Weights of a small transformer language model.
Architecture: LayerNorm before each block, learned positions, no biases in attention or MLP, tied embeddings.
Each number is 128 + 24 x the weight over its row's rms, rounded and kept within 0 to 255. Layers, rows and columns count from 0. The size above them is the row's rms in percent of the matrix's.

# layer 3 attention query, 128x128, rms 0.229, rows 116-127, columns 64-127
size [ 65  63  76  71  65  71  73  87  73  68  63  71]
[[196 140 155 151 149 142 118 154 123 113  85 139 134 133  99 126 144 134 114 133 114 167 120 150 135 102 158 136 100 131 117 150 191 163 125 135 106 138  69 170 131 127 146 160 132 167 131 125 114 122 101 107 114 127 173 116 118 154 145 110 152 183 131 126]
 [169 166 144 130 159 136 154 109 180 131 111 132  99  90 113 126 121 144 134 123 140 102 111 125 123 129 126  99 119  93 117 141  96  79 164 117 124 140 149 133 135  91 155 151 121 162 161 143 180 147 125 122 131 133 161 139 127 118 151 127  92  96 168 126]
 [116 107 138 137 109 129 137  97 179  97 112 108  72 130 141 128 106 133 140 152 115 117 147 110 109  20 145 125 110  96 156 101 155 145 133 131 123 149 134 164 109 123  91 141 106 140 108 142 190 115 135 127 141 114  98 115 112 128 101  98 119 155 164 188]
 [119 122 149 140 139 176 131 118 138  95 143 124 127 105 132 143 121 112 149 109 115  89 140 141 140  67  75 119  91 144 166 112 123 144 176 109 109 139 137 154 122 111  86 120 124 121  94 148 179 150 153 102 114  75 144 100 131 118 150  97 133 106 134 148]
 [151 144 114 111 135 130 143 118 137 120 155 100 121 142 144 123  84 128 144 120  87  69 135 114 135  77 126 105 125 118 122 131 139 155 121 103  89 114 138 198 101  93  81 138 149 115 124 110 101 117 186 178 139  94 125 118 104 136 105 103 167 117 145 151]
 [104 117 129 181 133 117 100 159 130 153 109 119 137 133 120 147 153 128 175 132 108 175 117 117 132 200 129 130 134 138 139 151 103 114  92 129 118  82 169 100 125 126 133 139 116 127 166 121  93 145  80 126 161 152 117 127 153 117 116 165 120 146 116  94]
 [159 110 136 145 155 127 136 110 103 121 112  76 129 157 113 145 145 137 141 146 135 166 151 102 158 125 147 168 109 132 116 101  99 128  81 147 153 107 136 127 126  69 134 158 159 164 162  89 101 176  89 160 141 154  92 158 136 130  97 126 131 122 134 104]
 [161 166 133 143 158 142 129 104 144 126 111 128 146  90 121 122  88  96 153 120 143 117  80 120 126 105 120  86 107 117 149 111 125 143 122 100  60 145 166 197 136 114 100 163 148 107 141 129 156 117 132 141 118 117 151 149 134 138  90 119 147  95 119 102]
 [146  84 108 135 167 108 152 136 170 125 119  85 135 102 121 113 110  79  76 129 159 142 156 128 138 100 106  97 119 158 136 134 136  75 135  42 119 140  97 147 138 106 117 131 113 169 108 141 113 142 116 125 147 136 138 105 129 100 141 127 144 129 151 120]
 [125 122 151  94  68 103 141 105 125 138 174 118 142 153 125 112 155 112 181 117 151 127 126 142  84 102 102 125 143 141 122 153 115 169  93 138 138 116 135  72 125 116 101 174 102 124 129 148 110 121  90 104 127  74 103 142 148 103  97 122 152 138 126 153]
 [ 96  93 156 109 111 163 151 156 122 119 118 130 117 133 142 119 143 158 128 128 113 119 161 135 113 144 125 105  73 125  99 164  68  81 132 130 135 133 127 114 137  98 129 131 125 125 118 122 141  89 143 107 112 167 104 160  92 131  96 154 126  98 121 156]
 [117 125 136 116 156 155 124 126 133 118 160 148 144 182 129 131 166 109 110 123  35 128 137 114 191 112 137 144 108  91 139 118  83 151 140 128 137 125  96 145  99 125 116 118 136 143 117 110  97 151 148 129 104 108 122 134 161 141 150 135 140 137 102 145]]
# layer 3 attention key, 128x128, rms 0.206, rows 116-127, columns 64-127
size [ 72  59  65  57  57  61  65  70  64  70  57  68]
[[ 86 133 167 111 144 143 145 159 103 124 141 109 147 123 173  89 137 166 115 143 172 123 125 120 145  83 119 111 151 149  99 135 100  67 118 175 131 115 154  86 104 146 148 135 104 104 180 143 131 136 135 125 157 140 124 139 165 136 111 117 137 132 118 146]
 [137 162 110 125 126 165 129 143 142 112 165  84 153  92 104 173 143 126 144 162 102  83 148 143 134 166 112  95 166 105 117 121 124 122 178 138 134 126 148  93 158 106 153 158 125 105 135 156 138 134 162 120 160 117 116 140 100  98 152 144 134 139 147 122]
 [150 140 130 120  62  95 124 124 161 120 145 137 123  88 119 103 138 169 163 113 138 128 152 141  80 127 141 128 110 147 105 135 109 130 154 158 107 146 138 116 176  91 147  98 100 130  90 169 137  66 133 137 156 115 126 123 114  83 131 126 130  65 132 111]
 [140 161 131 135 128 127 132 146 107  96 169 128 141 101 116 159 118 145 159 115 130  98 149  74 107  98 145 115 102 123 145 108 117  73 156 141 127 110 160 121 103  93 143 114  80 112  81 100 117  83 139 115 175 114 141 139 109 110 125 109 182 118 106 116]
 [156 137 107 131  95  88 120  93 159 138 133 143 134 136 118 105 118 129 161 110 142  92 178 156 102  99 188 130 133 136 175 156 153 136 123 133 114 136  88 164 104  93 155 124 142 107 106 127 120 169 133 115 107  99 124  92 121 137 107 105 142  94 137 116]
 [139 122 144  74 133 132  96 108 142 160 149 112  97 153  97 165 115 133 138 165 112 147  95 131 152 119 137 118 131 104 141 115 108 126 119 143  94 129 108 148 175 178 151 124  87 132 143 118 132 142  82 126 130 146 112 115 119 150 104 156 106 109 149 110]
 [124 130 135 107 115 135 141 131 102 153 135 133 101 166 189 106 126 107 131 138 136 133 135 143 121 105 148 146 114  70 118 126 121 188 125 121 153 100 122 123 144 149 125 123 120 120 135 118 151 116 138 127 120 175  81 119 119 154 104  99 134 127 127  89]
 [ 80 111 138 129 115  87 101 119 165 133 131 115 117 134 126 151 118  81  92 129  92 165 118 196  84 131 135  86 154 103 111 127 142 139 152 117 129 126 138 145 140 121 124 129 133 144 156 128 104 122 120 123 118 127 170 109 115 113 102 111 152 174 139 135]
 [121 110 143 173  93 177 121 168  79 138 130  91 134  91 145 152 155 137 147 123 167 106 135  72 138 136 140 133 112 142 143  75 137 161 151  88  96 136 114 131 136 104 126 123 157 163 101 107 141 106 121  93 162  90 146 151 137 132 117 156 105 110 128 154]
 [133 124 109 139 132 133 169  90 156  93 146 144 123 119 138 131 127 125 124 144 137 162 132 173 137 146 123 137  96  93 161 146 152  99 133 142 120 118 165 161 122 136 111 147 122 186 139 135 107 143 110 126 118 138 118 159 111  94 106 103 106 100 110 134]
 [160 140 124 125 190 140 148 126 166 121 138 167 151 131 120 115 152  94  83 153 146 160 137 144  85 178 101 143 133 109 147 163 113 146 138  91 151 113 167  83 169  94 125 125 127 102  96  98  96 148 106 144 102 139 139 135 104 127 121 148 134 160 105 121]
 [190 115 113 121 137 146 158 145 127 111  81 153 168 150 137 127 127 122 112 118 171  96 129  93 163 141 100 115 105  86 120 137 112 131 110 128 133 111 122 146  96 134 102 109 124 120  75 147 137 114 140 150 127 147 173 126 104 121 134 138 141 111 135 110]]
# layer 3 attention value, 128x128, rms 0.266, rows 96-127, columns 64-127
size [ 65  75  81 101  66  64  89  87  68  68  76  72  72  72  62  69  74  63  67  75  63  68  71  68  87  66  67  57  71  55  71  91]
[[ 98 104  85 178  80 136 170 124 126 144 116 124 121 131 127 119 143  98 112 129 148 172 135 133 180 156 114 128 121 117 118 132 130  71 141 151 161 124 131 118 138 161 112 130 126  85 141 115 138 105 119 146 110 157  90 111 119 129 144 141 104 134  94 126]
 [146 142 163 112 131 116 151  85 157 120 134 142 144 121 123 115 132 109 124 103 134 115 100 103 132 151 174 133 134 119 152 103 161 115 146 107 122 132 118 124 111 114 117 125 130 175 131  94  97 104 144  91 181 156 152 169 115 122 134 130 150 114  99 154]
 [ 82  94 140  98 136 113 151 134  98 122  68 128 105 141 163 131 108 132 141 102 133 137 122 146 116  96  79 147 117 109 108 107 139 137 126 148 140 127 125  87 149 159  97 123 132 121 180 176 151 137  47 148 138  97  97 109 140 113 150 138 130 126 160 102]
 [140 187 107 136 101 134 126  86 164 135 139 125 110 130  95 112 128 135 133 134 143 110 106 101 186 118 156  80 136 106 140 134 133 106 137 119 113 117 160 178 118 109 135 165 125 143 118  86 100 143 170  68 135 124 154 150 118 134 117 123 115 128 110 136]
 [ 83 108 168 117 135 101  98 167 140  83 127 115  96 131 152 132 140 146 127 126 117 165 150 158  75 146 104 154 122 135 156 122 121 107 150 158 142 108 149  98 136 137 129 106 127  84 164 214 174 169 123 151 127 145 132  95 115  95 127 101 120 103 127 110]
 [164 117 129 143 144 146  81 148 129 155 153 129  80 154 139  73 149 120 131 156 136 132 102  94 164  90 142 108 126 146 109 110 113 184 129 137 122  99 139  98 115 139 113 138 134 122 137 136 154  70 105 133 149 115 126 178 137 127 147 138 162 121 161 148]
 [ 96  88 132 130 143 127 124 180 115 140 146 144 115 146 134 126 100 120 121 128 135 160 161 136  87 137 127 154 134 196  97 138 156 116 143 179 161  85 117  96 125 154 113 147 127 137 152 184 145  89  96 137 155 129 127 102 130 117 117 116 121 121 170 164]
 [ 94 120 166 154 175 116 142 126  93 121 123 107 118 176 122 133 117 127 141 104 114 141 146 168 101 143 106 119 109 151  74 130 100 153 109 153 119 121 124  64 141 180 101 141 102 138 141 173 144 132 110 154  97 111 112  86 128 156  98 115 124 117 172 127]
 [101 114 132 114  96 143 109 154 189 112 121 144  91 131 168 147 133 137 118 151 126 126 112  92 110 106 134 143  95 104 151 119 113 124 150 142 136 156 128 145 141 123 136 125 137  89 127 134 130 125 128 164 121 147  78 105 110  95 168 160  88 147 143  97]
 [150 104 121 149 126 120 141 147 104 157 144 133 101 136 127 120 117 172 115 124  78 143 152 114 108  79 131 107 115 132 169 116  93 162  89 147  82 134 127  95 132 121 116 103 103 137 133 143 162 117 110 122 107 120 119 104 136 171 124 130 173 122 139  97]
 [125 127  84 123 101 133 102 194  51 126 152 126 115 130 101 121 143 144 111 155 104 176 134  95  76 141 118 135 161 157 126 120 124 118 105 132 137 112 139  84 111 126 123  94 119 106 103 145 165  96 145 133  84 110 119 100 140 118 120 135 124 122 137 154]
 [110 140  66 179 101 144 117 113 168 117 132 105 144 121  51 134 144 113 124 131 132 140 114 125 127 104 118 153 109 107 126 124 110 139 111  79 126 126 124 148  81 153 121  95 140  88 139  74 124 124 152 122 110 125 156 114 129 125 141 149 155 142 111 124]
 [ 98 137  99 124  91 129 160  83 135 115 117 142 144 144 106 115  94 143  90 100  92 131 116 148 114 143  98 161 121 115 103 105  78 122 105 102 120  92 136  65 145 149 136 101 136 149 123 108 112 166 144 143 160 160 113 125 140 108  82 150 137 113 114  87]
 [152 139 153 123 135 148 113  82 122 135 122 141 138 126 113 122 136 116 128 127 114 121 138 145 170 112 137 140 113 137 107 103  97 180 142 121 134 119 140 158 106 136 129 156 150  93 100  99  99 158 175 124 142 159 130 186 125 141 102 126 148 110 108  91]
 [111 156 133 106 125 146 106 113 123  94 139 110 109 173 118 129 122  99  91 137  95 104 129 115 148 126 127 164 162 153  95 116  75 100 140 138 141 135 112 132 110 177 140 130 103 125 127 128 114 112 123 123 116  92 123  77 125 101 135 177 113 196 138 150]
 [104  97 121 108 137 107 138 177  73 129 149 124 155 132 148 118 138 134  80 113 144 128 154 140  79 115  95 107 109  99 139  95  67 142 166 140 117 132  93  98 113 132 129  94  83 128 135 180 143 109 118 172 119 115 151 107 136 152 122 167 155 113 163 152]
 [151 105 113 141 108 113 147 107 173 116 139 100 149 127 130 169 139 102 132  97 175 150 119 130 127  97 125 153 127 130 127 109 130  24 151 122 123 154 125 142 127 139 141 124 135 128 162  85  98 158 115 125 146 119  93 117 114 110 118 149  98 155 132  70]
 [115 110 130 147 115 121 140 125  84 145 126 180 130 135 126 119 110 144 136  91  97  72 129 136  96 137 140 140 143 176 105 132 145 194 169 125 142 128 111 142 120 116  98 146 122 142 115 143 162 100 171 159 172 125 150 140 116 121 140 157 157 144 124 110]
 [137 126 177  89 149 121 115  62 150 108 126 143 156 161 152 113  81 125 114 120 152 120 100 114 170 156 137 131 119 135  97 110 140 109 107 149 148 121 173 125 143 136 128 180 127 120 123 143 117 123 128 102 145 114 118 160 135 148 148  96 112 147  84 114]
 [117 120 140 156 157  97 104 182 101 113 128 127 129 110 123 137 118 166  88 129 101 148 171  66  61 107 140 144 146 162 130 137  99 119 154 165 135  95 139  98 133 121 120 157 124 119 127 148 135  93 109 138 143 119  74 132 130 135 129 101 138 140 168 171]
 [125 151 118 146 116  92 134 125 193 117 136 161 117 129 166 137 159 132 128 113 146 111 145 134 117 176  99 139  92 133 165 107 146  75 102 113 119 116 129 139 122 128 146  88 151 129 165 117  85 201 116 139 171 132 128 154 128 148 123 131 121  98 101 119]
 [133 153 149 140 129 123 129  61 180 132 156 112 136  88  84  90 166 131 118 111 125 104 125 166 117 150 121 126 127 140 101 120  94  97 132 106 115 147 132 164 104 141 107 137 124 153 121 151 131 123 135 147 126 139 174 119 127 107  97 162 136 139 103 120]
 [128 151 161 136 103 132 146 147  47 143 100 152 127 175  83 127 142 147 164 136  88 143 149 103 115 100 121 117 143 130 135  87  96 144 127 126  93 135 169 146 142 134 121 115 112 158 131 141 155 113 148 151 128  96 106 135 144 153 136  88 138 105 104 134]
 [113 127 106 124 131 130 152 155 137  87 104 164 151 137 149 119 163 179 111 124 153 122 169  75 115 126 148 124 131 142 159 121  98 118 140 138 130 155 134 124 132 166 113  87 128 114 113 148 124 156 207 160  78 161 147 138 138 146 107 153 116 125 103 135]
 [ 96 119 102 137  75 116 171 103 168 102 160 126 148  90 119 154 117 113 136 120 109 133 115 132 132 154 110 143 119  72 156 143  98  99 118 120 147 133  96 152  79 139 172  92 130 147 118 103 131 133 129 136 117 130 128 144 108  95 123 159 139 165 103 120]
 [ 68 120 103 126 113 143 129 182 134 142 159 135 112  74  97 123 117 110 114 134 141 125 111 142 110 109 120 130 130 121 107 139 125  87 116 109 157  92 118  86  83 125 113 103 122  99 142 166 153  98 128 133 111 118 146 115 130 121 153 147 104 167 116 174]
 [144  97 162 117 142  89 102  76 131 173 154 105 147 100 103 109 111 135 146 155 144  84 139 123 109 102 134 104 131 116 133 142 122 182 137 128 111 142 153 137 127 125 137 159 141 136  96 142 158 113 135 143 116 163 144 142  90 128 126 105 149 142 123 124]
 [119 102  98 109 146  93 125 169 120 123 154 148 144 129 124 125 139 138  90 172  67 156 104 113  79 136 104 150 107 140 165  96  95 155 145 157 118 117 161 134 105  70 157 142 124 123 103 149 157 124 166 151  92 101 114 122 105 142 155 119 144 149  90 101]
 [144  91 172 113 130 119 124 104 190  87 144  94 163 104 169 148 138 152  77 113 149 125 156 145 164 146 142 145 110 136 134 104 160  92  82 151 124 134 114 142 149 140 147 133 140 151 131 159  99 105  77 104 137 148  96 120 158 111 110 130 128 165 150 132]
 [144 141 114 120 113 140 110 134 169 157 159 143 103 158 143 110 132 133 163 112 156 117 104  69 137 106 137 142 126 155 104 124 124  67 127  92 109 127  96 120 110  98 136 131 147 149 105  96 117 134 129 112 137  92 101 137 134  99 150 130 106 143  98 156]
 [122  82 125  91 124 122 147 170  48 126 150 128 148 161 136 127 115 102 138  98 145 128 116 133  88  87  89 136 155 157  84 114 104 139 135 141 120 126 112  66 142 125 136 107 121 102 142 163 125 138 146 121 118  72 133  93 135 171 153 109 129 122 173 143]
 [114  82 161 123 136 136 139 171  87 107 140 114 123 135 151 113 122  98 127 148 155 165 113 111 128 112 119 138 145 136 116 139  84 126 106 146 135 154 117  76 136 142  90 126  91 122 123 172 182  84 111 162  99 113  99 100 143 123  95 126 151 143 141 146]]
# layer 3 attention output (transposed), 128x128, rms 0.236, rows 96-127, columns 64-127
size [ 76  93  85  88  72  74  82  82  73  81  87  95  96  80  76  73  75  83  91 111  82  74  78  82  93  78  90  78  90  71  72  87]
[[ 72 131 154 127 187 127 100  96 169 145 100 126 111 107 114 137 141 116 104 115 126 156 123 126 147 118 128 142 105 160 165 126  99 140 127  56 104 132 130 117 131 124 134 104 137 151 119 116 106 152 115 128  98 101 100 147 114 110 131 191  82 137 121 114]
 [162 172 111 148  80 110 114  77 118  76 142  93 137 102 114 110 125 144 135  88 148 125 126 178 126 145  93 105 143  92 101 127 168 134 141 156 131 145 132 161 132  97 149 154 109 106 114 159 109 153 121 121 112 136 156 158 142 129 139 113 117 145 120  89]
 [150 123  94 161 103 101 100 145 145  99 170 105 148 114 145 131 126 161 160 164 153 108 157 134 106  93 100 160  95 161 143 138 142 118 137 169 144 130 102 112 122 121 149 165  89 102 110 197 115 117 130 117  97 152  74 117 108 147 117  79 146 122 113 134]
 [125  95 149 124 143 138 120 115 101 128 107 136 125 137 116 109 144 148 127  74 144  99 153 108 147 139 122 144 158 111 157 133 128 162 128  50 104 135 186 130 128  92 134 116 132 138  95  86 134 134 117 125  91 151 168 172 114 129 142 153 122 144 163 131]
 [139  86 113 113 112 161 158 136  85 145 145 163 160 139  97 127  90 115 131 167  94 124 135 100 115 136 121 153 155 176 147  74 140 159 132 177 121 128 108 107 117 135 133 185 109 178 110 136 178  95  98 113  95  99 133 123 158 145 116 128 162 122 141 134]
 [124 147 138 116 142 121 131 146  89 100 107 115  99 132 117 119 120 168 120  96 100 133 105  96 108 174 106 132 146 130 110 109 101 113 106 120 125 136 180 112 139 106 143  98 146 149 110 126  93 109 144 147 121 166 106 109 121 137 115 141 100 114  93 102]
 [124 107 151 124 138 131 166 111  87  70 157 137 186 131 156 149 153 146 122 164 125 133 130 133 120 113  87 183  89 148 114 110 119 151 151 124 114 159 143 113  98 153 113 118  91 136 134 127 100 143 176 114 119 131 122 113 199 144 135 100 126 129 112  83]
 [ 95  98 130  94  75 113 110 156 158 117 119 136 148 100 137 142 175 143 120 134 121 150 137 144 135  93 146 125 123 133 164 148 119 139 117 100 156 152 111 132 160 125 120 112 121 112 129 126 115  91 120 114 147  96  95 151 128 133 144 143 100 133  63 138]
 [139 115 123 117 147 128 160 112 136 152 149 125 143 123  98 174 125 106 159 210 118 138 130  92  91 181 124 175 111 163 114 120 163 131 115 140 132  88 131 137 121 163 161 103 125 155 145 104 121 142 128 126 107 135 130  85 135 117 112 104 168 112 137 132]
 [114 138 114 151 139 126 107 153 129 156 115  96  93 131 129 110 135 104 101 171 133  82 100 135 160 116 116 121 148 102 106 141 136 128 146 129 155 152 109 135 156 135 147 152 117  90 109 147 116 107 119  86 131 131 100 112 102 103 175 144  77 123 153 125]
 [153  98 147 131 137 107 148 137 106 174 103 145 127 147 141 141 116  97 106 159  99  93 127 109 170 139 138 132 132 155 124  91 108 128 113  73  87 110 134 114 129 153 151 113 159 155 144 141 164 106 120 150 154 152 144 144 149 140 138 177 148  95 120 121]
 [107 123 145 143 129  83 131 134 157 170  90 134 114 102 133 120 115 145 126 116 112 109 136 146 110 124 132 114 170 160 129 115 154  87 152 132  76 115 187  94 158 155 134 156 193 150 112 144 101 103  71 117 176 152 128 116 111  80 120 149 111  99 162 108]
 [122 149 106 130 106 136 117  88 177  83  93 118 102  94 156 119 159 118 120 164 136 100 134 144 157 100 136 135  97 126 131 148 156 130 113 123 153 126 128 175 133 155 110 142  98  97 149 153 140 132 137 150 127 143 122 160 142 121 132 113 147 130 146 141]
 [113 132 134 127 120 117 134 120 167 117 104 123 141 123 104 121 123 125 140  95 109 158 109 122 101 100 163 100 167 139 162 117 141 108 121 165 121 156 149 121 138 117 126 102 185 164  83 129 121 106 110 100 140 104  96 131 165 130 121 130 138 134 127 105]
 [129  86 145  98 116 109 135 117 132 134 131 125 149  90 155 116 145 154  97  99 158 126 133 141  94 151 105 160 101 152 149 125 170 120  92 127 110 123 141 118 131 128 158 144 150 141 154 152 132 123  72 154 158 155 108 116 167 194 120 104 126 104 113 117]
 [146 107 132 146 102 142 163 163 138 110 111 149  83 140 153 121 127  82 165 175 148 130 100 148 148 137 156 135 136  66 131 135 165 135 128 123 124 104 107  92 177 156 100 155 118 123 139 128 144 127 112 113 141 161 126 154  97 137 165 128  97 113 134 125]
 [136 106 142 132 115 105 147 115 156 130 111 117 135 132 132 156 110  73  86 115 116 113 123 139 116 129 102 128  87 103 124 127  93 166 115 125 174  85 120 114 120 134 115 103 117 146 132  78  64 169  96 119 146 128 129 117 122  82 151 127 133 157 116 104]
 [134 139 145 154 104 106 162 121 114 128 143 107 188 122 137  97 107 128 133 135 118 133 120 146 114 124 153 131 164  93  94 154 128 110 154 188 158 121 131 123  95 154 139 131 153 105 142 132 112  92 102 139 104 128 139 116 204 167 119 111  99 150 139 130]
 [126 138 104 129 142 144 127 113 118  83 139 120 130 111 163  90 129 143 119  91 118 160 149 132  74 111 132 169 128 132 150 129 131 144 120 104 184 138  92 152 101 100 137 128  86 102 164 163 122 161 149 141 105  91 126 100 163 154 109  81 163 164 111 153]
 [148 104 144 130  91 138 119  83 104 114 139 166 159 159 121 127 134 157 163 157  86 135 117 124 121 145 135 142 128 143  82 126 139 150 122 142 107 137 136 137 123 129 122 106 129 128 132 129 133 152 124 116  99 128 166 142 157 136 102 156 166 128 125 112]
 [174 115  88 131 132 177 146 135 115 109 121  90 157 144 155 130 153 116 111 124 118  99 122 129 144  84 139 109 118 176 127 124 153 152  97 170 136 102  85 158 131 117 133 161  77 127 132 149 130 115 201 153 142 168 136 122  91 126 110 108 175 145 162 113]
 [111 173  66 116  91 140 157 105 131 132 101 136 111 132 144 117 127 113 109 161 104 175 122 137 105 127 186 147 150 109 118 148 137  93 126 126 151  97 170 138 145 170 131  95 130 106 159  83 134 139 136 129 124 135 133 172 123 125 153 151 115 153 170 143]
 [139 153 107 104 114  64 123 112 161 121 139 144  75 114 140  78 134 151 117 122 136  85 131 109 113 116 121 109 150 128 139 120 145 125 137 113 126 161  94 124 148  82 133 145 148 124 119 169 110 119 138 123 152 165 100 138 112 146 141 129 144 128 118 155]
 [124 128 136 125 108 135 105 133 131 183 124 133 118 125 130  96 105 107 118 163 135 115  89 119 109 142 118 119 175 133 146 134 138 148 120 116  77 108 146  98 175 134 165 146 164 166 104 150 177 108  87 111 153 117 128 108 112  88 107 151 154  83 162 127]
 [129 118 126 118 131 110  98 138 138 156  69 106 117 108 125 146 135 116 108  95 110  97 104 131 123 122 124 129 115 140  80  76 181 108 147 105 112 112 117 129 131 122 110 157 129 139 161 110 101 132 101 118 123 139 105 107  97 109 139 124  86  97 154 122]
 [126 134 156 133 143 134 126 159 128 132 156 108 132 142 157 161 129 131 134 151 129 129 115 124 130 172 108 169 126 179  91  84 110 121 139  85  98 115 142 115 168 142 151 114 173 126 154 120 129 148 106 123 171 137  93 121 157  89 133 177  88  89 158 115]
 [120 161 135 132 130 137 136 174  80 144 163 164 142 146 117 141 143 159 132 121  93 170 112 108 156 194 157 151 180  92 121 130  91 111 147 136 170 101 145  93 113 127 129  84 161  94 137  92 132 141 150 125 140 110 123 128 154 177 151 150 109 155 162 124]
 [151 131 151 145 152 171 105 116 100 199 134 140 112 149  97 171 103 101 130 156  89 128 100  97 132 163 138 169 142 139  98  80 109 115 136 124 120 127 137 109 110 147 133  86 166 125 146 111 109 125 116  95 124 142 126 110 139 135 126 138 153 112 131 125]
 [116 151  85 133 114 159 121 120 120  87  83 103 132 149 134 140 140 147 121 151 106 156 144 115 115  94 111 164 127 128  86 150 139 154 106 172 179 171 101 133 115 144 107 142  80 142 170 123 153 189 149 135 114 133 154  98 130 114  98 109 140 172 127 144]
 [142 116 118 100 127 113 126 111 127 105 131 114 145 107 133 140 113 109 115 127 100 147 147 128 112 177 124 150 134 124 113  93 108 178  96 132 155 141 164 161 114 137 142  83 128 133 130  56  65 135 169 141 148 162 159 121 132 123 132 166 163 153 112 108]
 [118 107 180 116 145 116 165 163 120 129 134 136  95 121 160 103 121 112 138 105 141 118 121 117 109 125 100 158 117 132 121 124 105 137 123 123 146 168 148 104 152 150 113 135 138 161 155 155 111 108  80 140 164 153 161 126 134 166  92 127 121 113  82 168]
 [104 122 146 108 110 114 123 141 133 129 105 149  86  70 156 104 126  95  96 154 127  91 122 111  82 153  73 148 128 117 115 128 125 132 152 104 153 129 145  74 156 137 152 103 116 136 132 128 116 100 120 120 128 119  83  94 117 102 154 143  89  86 114 142]]
# layer 3 MLP up, 256x128, rms 0.285, rows 0-8, columns 64-127
size [ 82  90  87  93  92  87 105 105  78]
[[ 98 157 172  72  98 126 108 128 168 144 133 149  93 124 121 181 134 140 114 101 140  88 155 105 155 152 134 135 164 141 118 162 102 104 149 146  85 138 122 149 118 120  96 100  79 138 107 113 115 157 101 129 149 121 154 154 157  90 125 125 133 135  78 117]
 [133 123 143 162 153 142 160 112 129 150 120  88 123  87  92 129 117 100 131 122 131 115 152 138 126 109 129 174 164 100 108 103 134 131 143 114 156 128 151 116 158 120 176 129 124 147 159 164 143 149 115 151 166 152 118  91 106 169 129 124 140 115 190 140]
 [141  91 149 132 140 123 105 124 135 142 169 109 111 131 127 134 122 119 109  97 128 166  64 110  98 137  92 144 116  89 111 161 135 145  62 101 130 118 115 101 107  95 145 148 133 122 111 120 154 175 126 146 136 186 149 141 133 130 131 180 170  91 128  91]
 [128 115 103 108 177 147 111  96 118 118 115  95 129 121 165 166 137  97 118 105 128  97 120 166 109  97 144 109 157 123  83 183 152 116 110 152 137 168 120 148 115 133 114 151 128 147 129 141 114 151 125  94 130 156 128 118  97 115 136 169 143 147  66  90]
 [133 123 164 123  98 102 140 104 134 132  98 160 101  77 119 114  91 159 110 165 102 148 157 130 133 143 145 108 127 132 105 101 161 114 137 150 152 121 130  95 140 108 195 110 126 111 146  74 148 113 140 133 154 168 165 108  86 153 131 119 123 124 155 155]
 [133 155 144  79 144 148  97 118 164 113 130 122 144 145 141 135 140 122 176 124 106 107 107 119 118  90 112 116 120 152 140 146 145  93 143 148 101 152 149  90  85 151 131 113 134 109 153 176 164 119 134 158 130 134 131 143  88 139 131 160 126 192  87 119]
 [130  93 143 129 151 115 147 172 111 146  98 120 137 140 116 102 152 136 172 159 126 188 139 107 137 101 125 102 120 139 116 137 133 133  94 135 175  86 136 146 120 110 123 109 134 152 136 121 129 133 149 143  82 173 135 112 112 105 118 164 130 119 131 161]
 [152  94 106 143 157  94 113 159  87 178 139 164 103 161 130 149 126 138 124 105 103 128 148 175 132 143 138 112 121 101 103 156 144 140  97 144 126 128 153  81 138 126 136 137 122 114 109 160  99 178 125 114 109 130 132 127 150  93 116 117 163 163 127 135]
 [150 147 134 142 122 122 110 123 133 122 152 126 144 148 110 156 122 169 144 145 101 131 146 122 142  94 128 135 131 135 150  92 142 152 110  68 123 124 119  82 144 147 148 130 101 160 125 119 137 136 130 106 139 124 115 165 143  94 173 130 141 134  93 118]]
# layer 3 MLP down (transposed), 256x128, rms 0.246, rows 0-7, columns 64-127
size [ 91  93  97  93  90  86 111  95]
[[126 120 124 140 128 112  99 130 110 137 144 134 139 155 141 134 106 118 125 123 159 192 133 167 115 137 130 133 125 149 138 163 105 126 153 144 126  59  98 124  97 126 128 176 129 146 114 140 138 142 156 112 132 136 101 108  75 123 105  71 113 155 100 102]
 [134 144 130  97 128 139  72 119 117 142  95 154 162 132 119 158 126 140 144 118 142 121 137 121 122 150 121 103 110 156 136 172 127 150 159 141 102 159 129 122 119  83  94 131 107  99 117 148 139  74 113 108 157 123 169 123 161 124 146 115 136 155 140 100]
 [132 150 144 124 115 165 130 150 134 146  93 170 112 122 147 169 123 164 144 161 108 129 138 126 152 125 124 129 123 109  95 122 143 121  95 119 119 140 169 145 162 121 103 147 102 159 103 117  98 112 109 148 154 128 165 142  99 133 110 122 120 134 128 141]
 [108 115 120 167 111 155 134 131 139 112  81 135 130 101 129  85 128 124 118 103 118 151  76 118 120 118 110 107 101 139 176 130 141  87 153 151 143 141  90  99 126 154 178 124 111 106 129 129 121 132 155 128 137 144 116 134 150 155 179 105 126 166 151 148]
 [123 104 134 140 148 144 111 142 115 137 148 150 101 146 126 115 115 132 138 137 124 128 148 157 127 137 171 132 126 133 105  93 123 120 123 148 164 111 120 156 128 120 120 134 128 127 124 110  71 125  88 111 149 133 126 158 134  92 131 125 148  81 155 143]
 [130 101  92 130 129 134 100  97 113 101 166 118 127 184 143 134 134 115 123  98 156 121 102 149 164 125 142 179 161 109 148 154 141 122 136 120 133  84 121 161 112 103 118 136 102 126 169 134  67 166 127 107 140 111 158 105 131 106 133 127 110  83 141 149]
 [150 157  98 160 136 125 157 157 116 107 173 124 110 104 119 166 115 155  80 103  72  71 123 105 132 118 107 131 162 149 170 160 136 130 126 140 127 132 136 117 146 155 133 137 127 169 115 139 134 120 147 111  89 138 112 149 134 123 110 141 104 163 117 124]
 [128 138 153 106 152 157 185 121 120  72 100 141 100 110 125 105 142 131 140 143  96 121 111 117 140 144 143 132 101 122 142 121 142  78 146 100 107  94 126 162 108 138  99 117 109 108 170 113 158 142 149 158 118 172 163 154 132 155 124 172 142 125 163 105]]